Part of a small language model's weights: vocabulary 8192.
Each number is 128 + 24 x the weight over its row's rms, rounded and kept within 0 to 255. Layers, rows and columns count from 0. Numbers have three digits each. The size before them is the row's rms in percent of the matrix's.

# layer 2 attention query, 256x224, rms 0.15, rows 32-52,95-115, columns 0-223
102:141103138133117107094146138133109137095150147189092163109157123116151116160151116100113113173112122154123141151079102127105095094126107163134141126125139120154129118138130108102157125170174132122109133156169170121105116137138153124137131140145124149067102129106095133096162106091120107094141154092112106136108111090116116153092098137143157111121116116053171122103125147126173120113123147119162171097102097103147172121157155102107104112124126145113156119108108112091124168153124147123150147140106113154123117114120099171117145142121164128114115115100132125113102105161140109140098148083134126118124107132146124183169132071144145113150129153171151146088140109164110132171160
087:132108115130160168126155139139104147127108116154122119121132103099114122133109122111123105139152109137082139131107135123139134132141146148102128175098113120168147141105116125117141154183147148149116150142126184118113119140151100095110112136166159158143108142118095123112141123126132152098151181132079131140125111127094079139086107143135179138113132105113158105107097137102137124080164135066103173143090126102121132122135125138144102123115113108130171144141138120118153115129134108099163189129155172148100125122086137122126115149088145147141088090101101110116169140148104128137069159099109148089158131118120144135151139101118066104140137162114160137103156165159165071139162
080:156124132100143141165153131127159127117113102185151077133150175130156121117086120121123090150127122118136122110090110139093124146149124169090144104095148110175126157086171139097167145118130153178123144134098157121117133109119120146154114122119173165129115149128107128108118123106075108103084155113091148147112132106066089141109140129095111127157114155118123148104136148108120160110111109122108106151118127116120137120187104106139130117113111131105152105110086128073130102141150114146124150141092187136146080141114142152121100138119124154133128115162179143118125120151160084130124092147100138139136107175106100138142166120130142091128142167135130094093106148136103124174093
080:155138130133124139098142145147119088084117146134146161139149152125132137109116132097133161134136126113092104130129073155147137118098118124191126104156135141122146067115094151090184131164095127173099167091156104135110119090138144111105130134135110138113090116165084096089134112145135115128188113118113089130121125161126098153133128118115120119125130067138132166117154140129133103099164115138068116117135128071123136089088112153168140154109165125123142128146127136120133134069138109129156196154099125116105137135103109135107125111097124143144111085127140135126116112169157119125115125144146140140117117127123131162146158158120057100142138126119139106143141103157175168116129
085:216129092128130143124121139127115133095109127134158104133143146108156061109105072175142155124110137099149127134151187131107149135082135127165130088109138116120128110145122097132107130117160110112151125095140125098176123098129117133119144129095117160146139149119145145103132149128132112117159129116095105109139135118136122160136149125148083141098109111158095107154088115141126097132114106115126122120123142167151082153144089092147099150127135121099128123162118122166077110085161110157122130118112103169163132151115128121137123152129102142148156134146101146115126064148094188182183075123140099144112141154152159117122129109166131109097127149111119127179131135132105145116122
088:087122167117124125150127075166122090109155115077134160130129134121128099137174180174134139142128133096115131144128145122136080095124133101123151077109118126108158149101125166136091116118120142166115140119108101140114161120097119180099172114101122130186111154109129154135146122115144133147160151155132141166127116110126125171095174118164144155117160184136073121150111117116143099078111135120140127113070146103104082147126117170141140107152139131125162097073172115119140138149112133132162124116113119126150127120115141131142146125149170138158110124122073136149124183128112164138105105115108115094104121118134104126077148120147129137163127112125138157117145139139148176134125
089:152115127108139154117152159107129103104127113120116154100138116132123140106182164144113113108129145126147108116149104142200130106092102145067130103172087146097099168146168130140115117148084170118122105159103122171131115105164134136139130104143131118171151138107137109118109143107185123129130126154173135118131101107123163151106116140116128120133144181153089105138105087107148126137179092091114110167136107135118116109094150161111091099111089106100145124139119138139086142114095113099131137119092114106128134146146156133157137102150106105148110113135134119115087136100160149178153149122111151101164119129104130146129129098098153190124127107109116135169163173126152162132097
085:103127109091151119141079134145156160102137130134124125121142123099116169101167136135124148134134110115158118133125168113106185165082153151120121063106142159163128126113126143129099168110108103104138140153104101098139153137100126140119119130110118134104158135106151142152145137139165138131126062127169104109140096124112110114134123120107124104108144138144170157102130081116081157138135144153132115132143121144152112087133138100110113136151118119122156096113110187127098139167112144141096150112118146110135176179168104148121119131180144128140163139147138127110106059163115133099192166114081148118126146098120172105127084139093147104113108091152134118145103108135134106097120
087:133158113103097112127097121129096127140171156148089148144185133105101152160151124134142146148068127168106101131089135142153160152097106119107062102137149103136136134152103127117183117181119130097155157165151113176143122152138155113164136115142127171120145109127114127111136155130146130089142129109132173101121079132158117132087160118101131140171131124066158114136130118097151125118137124100139155093121067144150126122065128096114102127141127125162128137151133112119131188155121089074155148130139109162131150155113139096128133154129170109162139093137144137109148129138106109147135160110116111115122130137154117127123145138164122140130087129128179136153161142116127119117156
084:133123163152145113100175126163180098087138105081136145111118124113087072101182144119102123152098126077128120110149135129150108166115153127125114128101091097094136182122130116111107113142149103150157085158136101145125145125141131091111130119117137130128121120120139129119116085133131114134117104159154131117097090084132148159110154141108129158110157153127121102129129160152133115133149106098119125161135135096135138113142131141138100105136186082141092103168146125126081133126150177108094118155161099107103188100137118116095121130130134140165164135142157105148155117121095098131123122116221139128121096139127149162136153114123114098115140144161154144175141135141127145122089
092:104178107134132151093126124169136064126171176106140132134165147138092085096131161140144131117119097133152155145136132091160133141156131132143163083148143144076129121076114126108132133132131125111121131098079169096126150131113126130130166150142097134135191096126169134120154143147164138155101131137166090127131135103138133127122155119133075129153094148143119118171122088135120123069104162130105130130129113167150121092136098120137146140103142122115130089165126167149165131106128127136098166128102133177134154095144132138141127157116151123156117146122131093175135116143164131145161128147115090189098148129157132130095138079137132092112164126140125115123112122135078122115131
083:133136137140115117106117155148146125071118132104122125100129102160099136139129137108164143177122101104122133124140151137174083122092114124146115113123135153134094137093112124115107127153141118147103125118139123099144156137169127135162149147150133114112132207145087128141171155094128133120117128129153094136109094120141102153112087108143145143126183149098159164095140160146162130147120162116148180169117148169126118131160113109124162149135116137115148116092148128090129150178084166108162113109159082133119104149117105150122112078154157128171091103130113138078094072121128098148134101123126201114093108157124142166139138153159140132107137146140122132127115110138157120155135
081:125079104128125119183090110113146147169111146153066110145150107112168147131144146159135119137166141097147132139119141071127067120162123094124141157121156111148155138155147085148172113135137103139131155159116133125098132160134100136086112128127108154099172109153091105113130118158099124151119088110141145103121172140078124124090159128124113084137137152124113126127113106102154182151137149105137108165133143143145160069171113122169120088120142124127106108155159153141140160111118121177124113114108119107133122159146118147136100104125137117092132163139091116100131100131158135121101112129125128142105122119131128085157142104153134136139106068107090122129074158117116114160140
079:174116154109060117123135191131138151122164132158171113129138126129161113108117103115111147086108111127126121150137123151127158155134123124164095133144165091072118126137109062141098158103151137133161150100146142109145089122136093116134108133140144129150112120118116157133125120138159137148148105125121126112153126148155137146115185122120105148165164119147144094049148186149126136145113131104162084104090141105140127109092147113148123145128112123188137140134112135158115107121135155154099116159116119107156113094122131114115136148071155143119110088128165149084153164119151082118150158125128178138108099105111129145124157179125126162131116150126105106137151149118118136100102
083:152176112117122094118120147113154182117103119097136123132116172130123097125115105112180128097128113094177127123109134138135142095154125107104160153167176138079108103093136103119068105114111153140107165091138119138131157117118140110121149138108118102104191134154079163153155116103132149145158107122153158075188166141118106125122140113128117117099136079142120108131131101116139091149130126126120097138159140180092124155129123135091140153142135098167154158129111116090164080133126080153101150132108143078124140122118108133164135165138118112109148165112149114149124139128107134130133102151099096124135166121115142117112100153134124152112134129113075154132139107090126104097145
079:114104117106115122101137113137108118086047173110125158116142150161113140099098141141118163160139140087096127113159117135124131149140164150146104123139111135120140141118102168133132167108156141104138115177143130099133113111144105104157094147120133071113083124129162099133120087086137139079155132137094115143128112133108136125152094130137147141134106140110084130114097127129135132127111089144095101074132133142151132112138148087147213141090121109137112153126173117142077095102125139178160095126176126102128119110120110123113154124110168091123125114118088143176091149161148116141126141144114088119112118112128129150127115108130126081082157136127149108155106123134153124090110
083:104102161101103126213107123093103133119163137183123133154137166094152132120105157150078196141148138141092118121133124133158133144130135110144143115150145143175132143099164132159178164115082161126150144127143139138112137125111141155106156134114163114157108132116139098117152141114148143103121143132122147149125139152118128186123098124131110169179124134136146141120122136172144171151116107130094115109117146086165144148098093127083115146078135148153108163120158103095138137106095097106113161150158115139147157135141083150110145088134119140168128103114124124126119132146131164108140127111099162126136113139100114143136141127126102142121112126142161104081084144174119080141097
090:120117134139149128153132074157150180132125157179177187114106116142140104159128099135097157106153141116133128096132111120098093103107155153128111111165101136116142093149098121151124130097148120133167140152135147173130141132104107129187125146125129077131084119139137096142122131112163136128158141111117093127114096100138098145115185132105183158131127169113132122064149144123112136163147112121141130087135135151129112122115123108112134162134117119116113163138140080109098147123141171103105111096107100152103145156138120147173137115074125096129150103118062141157141131162124133119135130113130161077097144095129169127084140107147154120129117142139126108117121072137136119113099
080:131116126101157138115094162123092124142114156127129105149069128137115140118156149141084077094089053136081090122119141135145111154081113117152134132167122093117169148117107114124146137144112114127135147106132077123114137093118144135096155114110091140150111124157086098141162143133195103090149146130121151127147133112144088144115106139172168177156111134157114147097144123167092138164115145174149135106070155111109134124107096118076093135118119131118129132124148142099105102133158159134120115137155099129119145155141118147094093139126140131104133103168151150130172168171126137103130139144126126103096158119119112097112131154112129106122142136133145092163169102113108121137112
078:130123100088099129151131088129153220110151111148151111145108118150123136139119129125182141134139141143149110161129143132118125155082146112138159103115129140121116114135151132126105097104139123112129078134152151168113139101158133132163170100122174133150174107103131133127120105084119150142105119151144124131092086170125129137146147101129097133060112145158081125151111147132128090132161118183140083181144142137106132110124141145121143059112145146148099122156151120145127125141152092176116107093101107124185162114125080100175122130108123148124137114126101141125109163119152158148158134117108124111170116097113140112118134098134158113105156107106116149144121109159128127107093
085:138118093129161136115118183167105101153125116126119132140099159149128135113132100148127142161163129160141154123109120136163102142123135099107118136154127108104129098143139099136150138073099108119154129125120114139124135136180142128133124129093121165133136085128091161145109125132138076100172111126161132136085110105155132168131170178176201146121133113104095126114140098145098103129159099132104097134130093106105122125118120108097109122151148146144115099110167106116105126165134142124117119116131124107154117152106143118134117119120166093109161137146103120119154188180130128171127154106074103098096159090131145087124095166127116103159100104137105150144137134139127126173057
139:126097111146098121150139126125105171122133155174170126136106133118125112114183142092139149174154136178158100148122115103135110132155136147134130124077120102130128141109106086146136119115120160125106126103147116155118109073107128101111114162089167134159141075135128102077124190106150137149114086113067166159160121131138107114134112142163139118135111129113147138137113143214141123097142141137078110081116123118080112122182134157170128141119140148148118147112115117126106125126138130130079146120128137103113169111133100157152135117149130052123124142120161131137096124175109139115120158129138161109111155129113118143130157114128108150122112119161156118095122142121093127100148
031:095143101140142141109131169109155181099120106119133127120132130133114097085114162155153112124131154155122183129146121116080119135087130148137157165160131116111129135137166109176117117113120149117108088133111135129147134151133143143133106137143131135136142094138138130170125151113152170148165139158103118133156116146098118137160141120119110167119149156180101168165121093149115094168155136148171130147152123119130098103157120161121098154152139157118136138098111141134114137136122139181131158119186136141111091103095088124097145148161147139132102121089139147106108139095167166126128158137101160124089116101065100110143137128158111135093136149112077164186140139133138089143078
052:119134177084097146142142162161113125133118144143102111093095115153133161083102201137083127121140110104117179134130099117143163115132129114170132151141153122115136118133157115152115107108129141097140138157119130104147131143161086124113138109137097118168108167162139160135153101091131143107156107109122158087129067159104101110115147139117115125120159126142141090095129109136133140141129135132172127184122117128155135137146104130147149197122126124137143123147144145148134114166110104170145089155094143123064158162167115145131138136097156143153110147116123113123168082127099140192146122128125121152133130156162110141131131144162105145132113135101145144139192073125122129115127
080:126132171149128132118124107128100122166139155132141161110116121109106141119095135122121112138097168127085107126159152107137142099099126086098120072129141113099132162110119182114149136120137123128142138144110103147128131131112098153158120135155155142130155121118094141150123079143135178168158091120110176160139140142113148113118141118172154148114141094120143120109123130110145119131122120157106126123144149124119097129136128087090115151157145121153115077127146121168108122144141163137142071097148155137158134069139163103188114141098158179125130169165129149115127152134095140172142107147116140156144100140160143163168072149130138122144116117188153156105158142123084136085176
090:118082114089176138112134149108144114126143129149084140099124128108105184145115141176134152135102184093124182142149145125102120167076186135148166158119128119112109117117117146099103153136118137117117108160127139153141116153146149163148116110151098139096167129122102113123144160117123125147142124139125111079132114113137143096078123148093118170130123128155112127091179093116107136105114156150130119168139142121136120130166108129128085131073166131102106140141110137127122093086122114121150094151144123140139164124157109158132131107134166128150116156151075072140130117096102106139150132105127156141148109125133121141116114137134149116127147125121076181152172118147136063108089
092:142122109125138143166122110117164172159151103107073138144145157110121142095123132113134120160109144145137132150123129171115133132136115085101163113143094126100150137115147114108120136116091101152145107126138059171128132116115071099096142121138131129128121123154109148133083157177153145117102122148120087160110122107178123140135092138159136094123119115138146113104154161127117122077171154113168101116085132153114139112070103153083078138117156127076101166117125136128140115051144140129168159132097128138146153151138146115170139104146160127137125145126098147158108136122137133142127110141154105168131096128143120168110110127140126131141128158134101154156164108109119080083113
114:157105105131079140105157152039151093154133119150121137148123111093117078183127129168134150127125173124124133143121111120122118131117139138123158126076119157105169136116124145145156120116182097122085107139133124124107120138133120133136108105112115086144065117098095161098177127129147128142128141092108161112161173180088150124118132123143128136108134140120109095112162118128132114125145132142145115148147100106140153127159097112129144126140147125131133114099124143140088105111151107119136108126123156099132106116059136092183155117104112161118119151128128087139138097095150175128146129119074086128123132075108136127119164130115110160129158133152154090096118131181146147116124
123:121132089156152080107088176167158106118102120127116094164166111097134128122128112129184146149185093151118149110124133133143162150168112176124166152131118110105137105125171114140174111136137130142132169092118138094136081148129135135137088148140141143123134082147121102121110142164149118145095133170112138127144143104158148090141131135116131113141103119121126084132130120130117163145108098117142125138136113110129104098165141110078131152136131154135149174093113187171076121106116108126163146176115133119118112077127118089108131131150140122127137167131164139172138100074145137102103118148149107109124116130087119127138131160143126170156104092108106085115124132129153087115135
093:108110142142151128088160129100128175135150113185112130147149126124156154133176095143164119114159154120131117123131131130126145107114163108150149116140119146135079107114106134174094132116124129143082078121115174157127078119128105107126126118106104107141141079130154100159139118106163105150096159100167120141147179161161154138146179132145156102141131111140161066110129113107144124148108139168111147121105120106104169105105153144149143141158089092143130113106116123130118099154143104098115121126135138081108140138112157138157117142118080085128147124098164136134133109131117126103081145128141177078135140164109115170125129086132141118147184110121098162133100155135137154148109
089:129098123165148186160152164169153127126155112159158142183116148129091130159137103083122127161124155121116127116107150137095144131095138131144114111135113106107109127152094103124103101110165179155142088118102148124166150137131133146112133094093099156105111094121126137151140143123128148139174140132146084126124159102117089139135143087175123113132119147139135163091140174131130106127154166191117105119149154125102101147116158131128168132156126160128128112142127180107155090137094129102131070136160120112105107158103129092122119139103150142152104114108149118163106122127137124070112106130165144072158140130122133133094135127137159098138154093118172134175121118124155107139099
101:134112141130106178165112137142125147129095113135148111128124117128087088103143118124131118134183089171141127102103124079120163100155110128142120151125109155085093133115138129131141167148150131143121135156127117127119129109147032176149122124099126109094179118120144117129115112119141126128161133129191127133127128134129136120122095141139126151120089119141119169135140117149154093163108101067126090093078136147108093134099166123127207131122148152097129153127140106126145127148104157132132095113115127131134138154128120170144098140067139139093148115153167144135129137141177100157155110104163123110144116107130134085094145141144146109124147120131157120167164093119086145145141
118:116125115109128127127143150134120135082111149091163148075183118129138104124126075079109123138137118156111140102166156167123136134146097125107117139095123140131129130172142135147112116180104102122095163159114099135118111133154135068107151151113164140106154129129135129085154122132137092096135059137139082136131122134148099100175094149128108143114133142133133107135139095145121159134173108143084084097147142055172086117123144142149134146099145104162116114120134134137147157127147106130155142116121115169091119149112135157146159151121168144129119169117101122153112112086162131101163089136180167115106108120127126124159132115120108098142128154130149127102133135142176100156124
107:154131120176080140063135096133127119129098148138123127105154163144118089091153122097128101153146134163128166159130111133137141131136103137141146175148124149129160167113122140103111110125164098149104146167137107086171111147134096099126149141138108125115123134152097133127097092103116125104144109163177157185126068130112152165134148166180082134105139121184131089183141124135122145129187125134150125089131168131115133141136107127131135159093125120135146110114121142134132183133121121133159115096131098127104140180118140101149131114088163122111111112126140124136108117111110131106135166116161158070106141145131162097160117082143099108154104139130116126108147138108131109119096
131:072137146135124160138094120116135146117106148095122143149151136129113095082116142135141142117130132133125141125130106140068106171143144097094115144087110105142153116144078137136131108149127134119131154120123104139109118087126114134138104109135100111110135130150124089141126137140120159107138167152124116083126145188141145096107097117134142104165114140118123167112145126166116113142104137076147107124144140100105122136132139145125180158123164120098128089115061146180147092123087131145184147126141172173114139173138098090153125140148142142141129151123099094130105127114107164141168112153100148118155118091126111110096132180163145109149146100141146174161140066124152080137102
105:126128085136134138111139108144099135115141141103116103131145127139101116160114142099156138100133166099131133121128140116115127160086138128110143090078137137175168162174090118129109113118184149170107129148139122096149148159128076114123143125116134088121108158164099166110134130132112116117189123100151178144098103123136160129141170104155153152101148145127078135135101107133124120093146113164122139126115137126118096063124145114161139117120074120137171080131115100149128155136112177109163164117144158133108112171146114119112143107067073104139152130134152124120120114104149141120119168094113128111143106112121158139104157110149097129164122133115148080090138128130146144165153
126:111118138087136134119102112159130075151126133126115134141129149126127111161132071128142135100144158097134101106142140117123137139122076128106126134109139126174128113126080129098119159162120174169117118133095131109170114133104135138155114115120118089117135186151111168140109110148122164095139132085110145151142179142164117087171111124127172096069122172105128144114141126170080125109156114113160135123084118191112141126106120126107154106136100116117142177105143185123084160103100136152117086143117134102100122125093151125126110152149140083106179174121120088152115133141121120126129148127151138131101127142120147095124134166093131123124099133161156108147102136152116107161146
121:120116166129155105085115127155118120100149077128137128161116158153104119168071091140157141114132126115122141138160108146109135106099110160148147122125120113173110147148132166120149129085144129138146111125117160132140138106142149127147080136101174125152153148146124147165084139131115133124125124141072137124119119146088160142119086095119124157119110105115116142104075123101172154114079142176116128101130088117162128074112123150142119134157110182086128108142108120123102141129132119119173150129175144149157132089151130140129120132149088139127167115200138094135088133108137157092114162104118141115131143106100112160146154110096134118180091097130103099116148121141134130177136
119:149126094139089124135135066111096105115141139151140123164135133105169154122134145119122121137143160129155110119138140109150128133101106151109150154149133185144136145125126084159154105099077150125130068159107111123136148127129150100074149096135120131138121121103174114120079104118095156124112118127088110132147164072108110151137147131140140136171115131138080116128104085121109141126118125097153142155155173138146112094117145129142094158181077135110077137132116156118131094132114130140088129143105118132114111150136111126105106148120131135128154156114144157136085159132123117109188075118148159091086127111131061112135091128131146125157134104158163148170126089135121146135148
130:107130077132077142098105115110131121122115139139140110112117100109140112155162099135153161152124118123135134126165168166135150094113131147165115129173130116110109143123145132113098121123139135130101154069155104142093174137113101107104115151163138116092137140102137119126129140178126147152103134107091135167138115137124154156162147146130162143161155142138104153131126177133116157140179159109107103136114126125140162163145119126086125109105115129101081151086129057142157119113169122174157118091105124168162124129116149154095129165141088115096152091108140122119153088110146117147088093121096143131138114128124159120131109109109151160101140124112131187103118154156124089131076
112:097153096135118132139106119113148111121077163118072142145131129151112112141095115092137144143108161179143123131117146152115114110153083146128145145095174093133148113141143119164093132149159108116162084140152122146086163098154130112126143173161115114120118164138122149123071102144114139092151108132110134130096126084124111149148130082197121097125101127115153130096121128123176147088080136090131147138162166110078143091128108121151093121124115087140172115131122147107168091137116138109144136152124105131130121142110110129178112136109114097172139158146144124107095132117112128131121135134138138103124146127151130195173130103092128148185141136117104136105170119101139131129136
115:144107154130152146139160158147092084144165120123164125097084095089149129118142144148101156121128090164105122113154084092138115168128157131158146156107096140125102109111086109132154091124134105106115103161164123153157158157111136122128093131136119118153119151138126132128134125165079147151115146098135152122145148136134097142150077124114155162162188112127166121134112145108126125190128107133137158136101149090183131119102172145156116147135117167124123145091164118133110148116102130111133160128148104089122145131129097113139162084083109156117129146153138099108111130130152154168139127100098123120121149163073094152144156158154120124102113114103143148178121086093123138128107
# layer 2 attention key, 128x224, rms 0.15, rows 31-51, columns 0-223
107:114118152175109124139127157154111113126111111155110080154170096152154123123125119149162120168115123114060131103146137135147111129149159141151124081112120112118153122096089154132113126128154129157132123141152099131126155145117074127113111148131147128125120112145120142184160142111129110149098142142136105121130142144086104140162159170160106151155104122145170124146146134106118098140136112121093147103104113113104099142135104145170102109093110107142094136174157164142164114146139149124096137130120124148181177094147148143136122160120142135160152107105105111131128139114128124148089159163100118085130116121109120123147119158093095101154107098155112066150080080097149189089111
062:113103077152116129112114126073167127139130139098175142146122135168135103111060101097150099165133106129137126126190137108130093147153114112102124087128154125133129110136177149138139105063145096095134114158127133111123108153127103145094079128161100135151154124106136149163138093103139140122122102162109174134184139116121107145119116141133096104127091130144125139143131133145090103119111107139112130151103130135113085186117137114066096159111086129169112134114149155114136099142159200135108137077156151112143169153135113121134124140141137128142164110156129146096130108154131128152142153133122119133145139113118126086140101099144176115116146122147135100127111126107089160143137
088:145104098115139133083108149140085126149164138119181165095145147142137103131150137120159139133145097138112156129183090090138110115132177134121095103124112122133110126109099114135137093091167144099125145139125127156178178133140167120133097151106145111093084136138104095146133131107114175152151113131117170110111152147117092152127109118083150077119114159117124115153129149124168096120115115110171157112142127107158130177133116119130143133128106137087112111089123113096144143146093151125146073158122093081134090101104117085106106127147100135111113114116143126126086146156083095182148155109117155136103110137120103126138120116112133151132094139134186112118145103143119171137156
077:138129126125178134111100090097104145133127167152095115151108101132137143099108211131121120154145163111138133138128126120096077117152120106121118123131185107158112145150150138134145152144175163092126119134087117126122136123110169085082122104123141085101105091131122147136100126116092137153147132114147081128163128131132159136122130112116101130148145085108133118089162145134139123129148109135133108143122138122110123148051108141112142176164148117147158125137124162142180097119119126104139135179115142130072119159094126140099137125124127126120128114132123195147105103070116103141144084125195153092151093099098125123097143107126154121131125124149121125104087144117137147131124
092:149095088139148145111114116109092103133143083158109106128146112118165130137160157116111112097125154100163141146137161127140132136167148120154120101155076159106104145119134122132090122174136106087160123127152134141122115131130166112155110131070084123115132115109155119117099106138133107124119125132092170113134119123121152119139114111083158093109099182163113132145121127124108146167085126123148127123144152143140118106139191143109146188188143109170095114142093139138096121133114169146113102102113074099073125134095099109096123156111119138115127147153126107148114163150114138184150137141153117123103125106128125132105144111169169128110197157124123111154116121115127091151146
092:106102092139149101161126139113169132112124105097152130137133146138138161124116131088072120097109186175122111071104172140120119151143146128165120091128127112137104068138174112111124089117173104156120111126135146098106076151164116113123092086128125151136138126134144121135121121139126144143131166169120141106145181097122174125125095106165155109112147154128157123125133081105109108142142131168132092134133114117177126145111165089130141144155138146133105054070127141157113116178142129169097111143122120129129108182113138131129139138105133116133132119116108129097131146107117138131118181153135142097119123123111137116120119132123180125084136116125136071131121120142125156172134
095:119120124118137114096142108145169143131133111135132093152115142147159133112115111131098115128105158080128153085135136124136104114091129104159155116148138103131156103090112137136119130141095120095119108110109116148153121118182109128100143104137139174126164160119149101137126128125110137140128125118107094120141161155090185135136117128094112100106138118132162148092151091152147110150181119109151116123100145130129134112146149137118089133080107132187094135138096128080127102129119189137108157135199097119148151126106155143112106094145118128106130080087129141179113088079142098096118081141136156111094110100130139187091130154110146122120148104107107180169142140137116122100108
095:126119109128125127138156121163150150107141144131163087145097132061119144147084127091177132127142145157134108099118109113123136102142105141108127120131145101139143089109159110114100073130117168087171136141169154124111117158138153085160147155123125118104116154146156146113139139099128160086119086117143131146119090180098104148102157085111152156108138162106150169113120090149151126107135131129095154153129145103152165101138112140121124123106139150177143117148116128143161144187151170091107146121119121156125121147073120117134163103073160127126131113143103129159138181100151114099070117149106108146141175138108126122151107138144118111098106106162092115144124132123103126139122
092:139124094144132157128127121102125139151081135126127116147125144113114128143093141145134142119109134105179148127161104131143142148136098099148144100071132092201165146143144130134142083126146117160165104150156147108140155100107098103155122133096097130177171144081147118140117107078137113134131110122133127135084134154144126109106112121117114114109077124133111189150139118171139079152177133137122115136137140154135142192104159137157145099125140100109091067145108164152147123132111149111127150112118140166094140117086130159102126140149147151112131148149096129165111149125115104104098114162156115114126151178125154133136104101125145140130155138142136127143098075143141188156149
096:097121102115105123086134134096123106166133092137095166108127134120137134118118144132108135101182126154138119136102130167145093126160100098178149154138152114136177108129097129103165098131151110117135127108094133151122137150137088098191123120131113160107125124119197137132133163128173124100143111118096125135129151151120121137120174116145132097097124133142155107147103169121150191134130158140150085126121143123105104138111140135123136138145147144141137094099118157154119103103071124186104102147124138140118159110141137146098142117158116139143123110105119116113120109180093120111113178134108168124113091130114130122104125108134161169120154116109094085098103089195183145143107
101:115120155135159160121109097134167137174117141146121107114149100113132081109100147135108134096108138177133131139097131143122101157143154126153122123188156120086117108127148111125113140147095095108141122079106094121123105130163132148177155124143132150101087175134128112127118107111111136104132170152137116147153132142082074139076130111165151131149104162146129131118133130123117176125086101125060112097157151158104096170068102139146123130107090141136116169102109139097119111131124094132116097130154083150168133118137154149124113125125113127087122148108145122137141137153117141184099129089144119163113131170101104121109121134136118150117130115137095082134130139158171079148129
098:143092139116172088096125120083112108138164141128109145113120133099185120148099109118115149113103137089118124106112141156120128135141090103109096131125133084136181126125117133103113196111129128134114123113154133185104168095137157153135111135133129140157138158135112118121156129137136136103085125157153167150096170111178157143123163145184136140093144144128146095131111116120133185118084097151120157145175121149111136118129123125092137151089152179093101153101148132118120096147152127098145126084137119096126086163111123113131163134136141088104114097138094105126144128119129132124104155133146112108129114086134106124103120170131104173160129140103111074114149130135167144147087
093:135100146117143119109166158170135143147140136121088134094114124107090096140159118160148149127106137120117112111086102120162149130093140121145125142119124118116127139151169105090126147099166140131148093130095098149132104128140131110160083174127129113113119096124086086138151112120090158110092181138131204181161164131164092107152133100133101150121140119079113087135111128101180133150126145136177096104178127163138145105145133158127145109149132124126124141111119155123139113106143114098101104114117117136166090177109124099078146087147139144111134126084126124129129162148151122119128135134081100119140147156144128117119087135130153114133148127156119148112092185121124116116078
106:122100142166162097150146114122111162128141124100146141179138130106076124118089153111133146085111135133087114147149098111115125102115113144103133135156102100145133159089168150072131128101119143130127094120137123093094164151082121167152167091134148147132098159132150128107168076152125107122112128125120141134136153116158133136113159128153149176150131110179144104079136158090126138086116154160160100105127159118126104127166134114120125121168111149125130106125164158171094129146125123128112131136146150111174131107076077156124160113117117126144099134119100120150143102134123108115173111123141182154120133092115134157099108138099155150142101113145195101159133134155119118133117
098:172120121110163155125155121147097129135123112144134142129132111112130095141123115138088083134120139133121141137144105142129072114095106108158164134158135155189109136137120143153152099140111130132131136137115096117133147108148155143131114083130175147113095151109127128129143122096126125133144096133128140167100131076085102113110164160129182143114067115141121185082141170105130105137140154138139166155161147164122169109102130149092138129118116161106132143170133130114104104112090154127108137128175108163111120113083126153141102123091139136112122154148151106102109116124160104138095099127158100099096122170114147117138127107119132182153072147110191137101150128099129159099166
104:096117132092100104095162134112111112114099126094102134093128081099130164152132104157086157111160175137157106156117148109181138107064149161140161140137090148142110105092110153093161158102106124147132144169091162149103115149155139166083138155102177097136132138095164129129098108111077150110124106119134122136070157146087110135115135125097123111126110082106131121118105164125118117139165110155091106113137114123134142112120116133140139129152141129122117064169100113117140122122134165140138125125104131133125111140149125129142100084129116186146184133127140130119092130112142149101175137105098133129100128150115109127130107124115152108127140097148090093115174127128119115143097
107:140150170153090145107123126114134158123139132090134105096107116130103120136142098130173105146088079090127119144145166132129143124140095157145130135113095132125152089120081128148141123183088104133155159121105095110145133151107120147125167125120095154103128137137096148099138110184204098126133089140138151128163113110117155087130116090119123135143134123117147135127136128158152132111156109088144121136126120097086148136142072138138118147151104135164168137168124116137113109111103167126131115094097115115134125178098190098159125089108117083084154165127128109129159125140159147130082145106108134109182111132139155092138106162111121099130148104125167132112139124127113093100140
092:146120172119117127101075096174165115120141125138113162148117110127143174149165128141128131121113124134142146103124133147153123137116107162125106122117151131104129151137170121142124076127184092126154139136100111126120102099195097140087144085108146118153130148139105128204121121141110159088093100138139125121133162128183137102135129088129120113110069129140122153176164144111097107125146129129106088182113112146067147176151100100144112135151156116103118101134124151172107145155157144133134142152088126112142128148153115172156103114125155144113161145130096143160087110147119115089129106166121127100147120098158123144129160128105110107142131115127130132086094110128116137142117
100:101129120139136153130145094129104114092111152137107101123121113125116180168112113130135119151132109071145143126128140162108159116126119107134113113083115151145120095127122131143125124095132143108147116156099114170149106094131121127149154135162090107104165151130095148105184146099097107122102158168164135074148121119095109130171082132138145089155093106138115153148096089132129111094153177144109130179160141131136141098140149146139098108124073112129142142145139156120148129169114112102134150130116128137142109127066125133114158165123110114156170115164149127084159105169064128165134170130132149108124112158140100152144117114136139122142113143075098165130135159165152114128162
104:149131107109155096085156147135118141175101109108142169127115130143153100150141126106128117133111132150126155098147096108109095106073138147137133090086131131160125146131130085089152153112168129118097133102139130157148120113124149113165149118129108124103098107150127116151152108143102105155139139144127118175127135097139170158149134084120105131120096072150117139151087141115177113138154132113135122106157120079134121109096131143181152113129143142171127094111144112148117145115077124149136106191157098160098122115089119120090135111156171115138127120102101102109104113149139123153100164121093170089110111103140143120166120124121148134160139131102143123089178140153087109121192
108:148088095135128143123151177110104076106140162136126132145151091101137149159114137125101170121154110109137153162111101133162120108144126122149109133149105099124082100120101142088123116140148136091173183136099117123108159127106130133137141163129149142130102124094133100133144111116149104173128097118093124114136093091116115194118159150074143131124144145108166132138094139104168121118182098102142142133125143137124136113124164109144091142110112110112140083183135139118124164150076084124110143160135142114116096125131096118136115122136139109154097151151100094122088118119097150140105177112149156143145099118103145141129126095166163138107068157130131163109148154138164142126161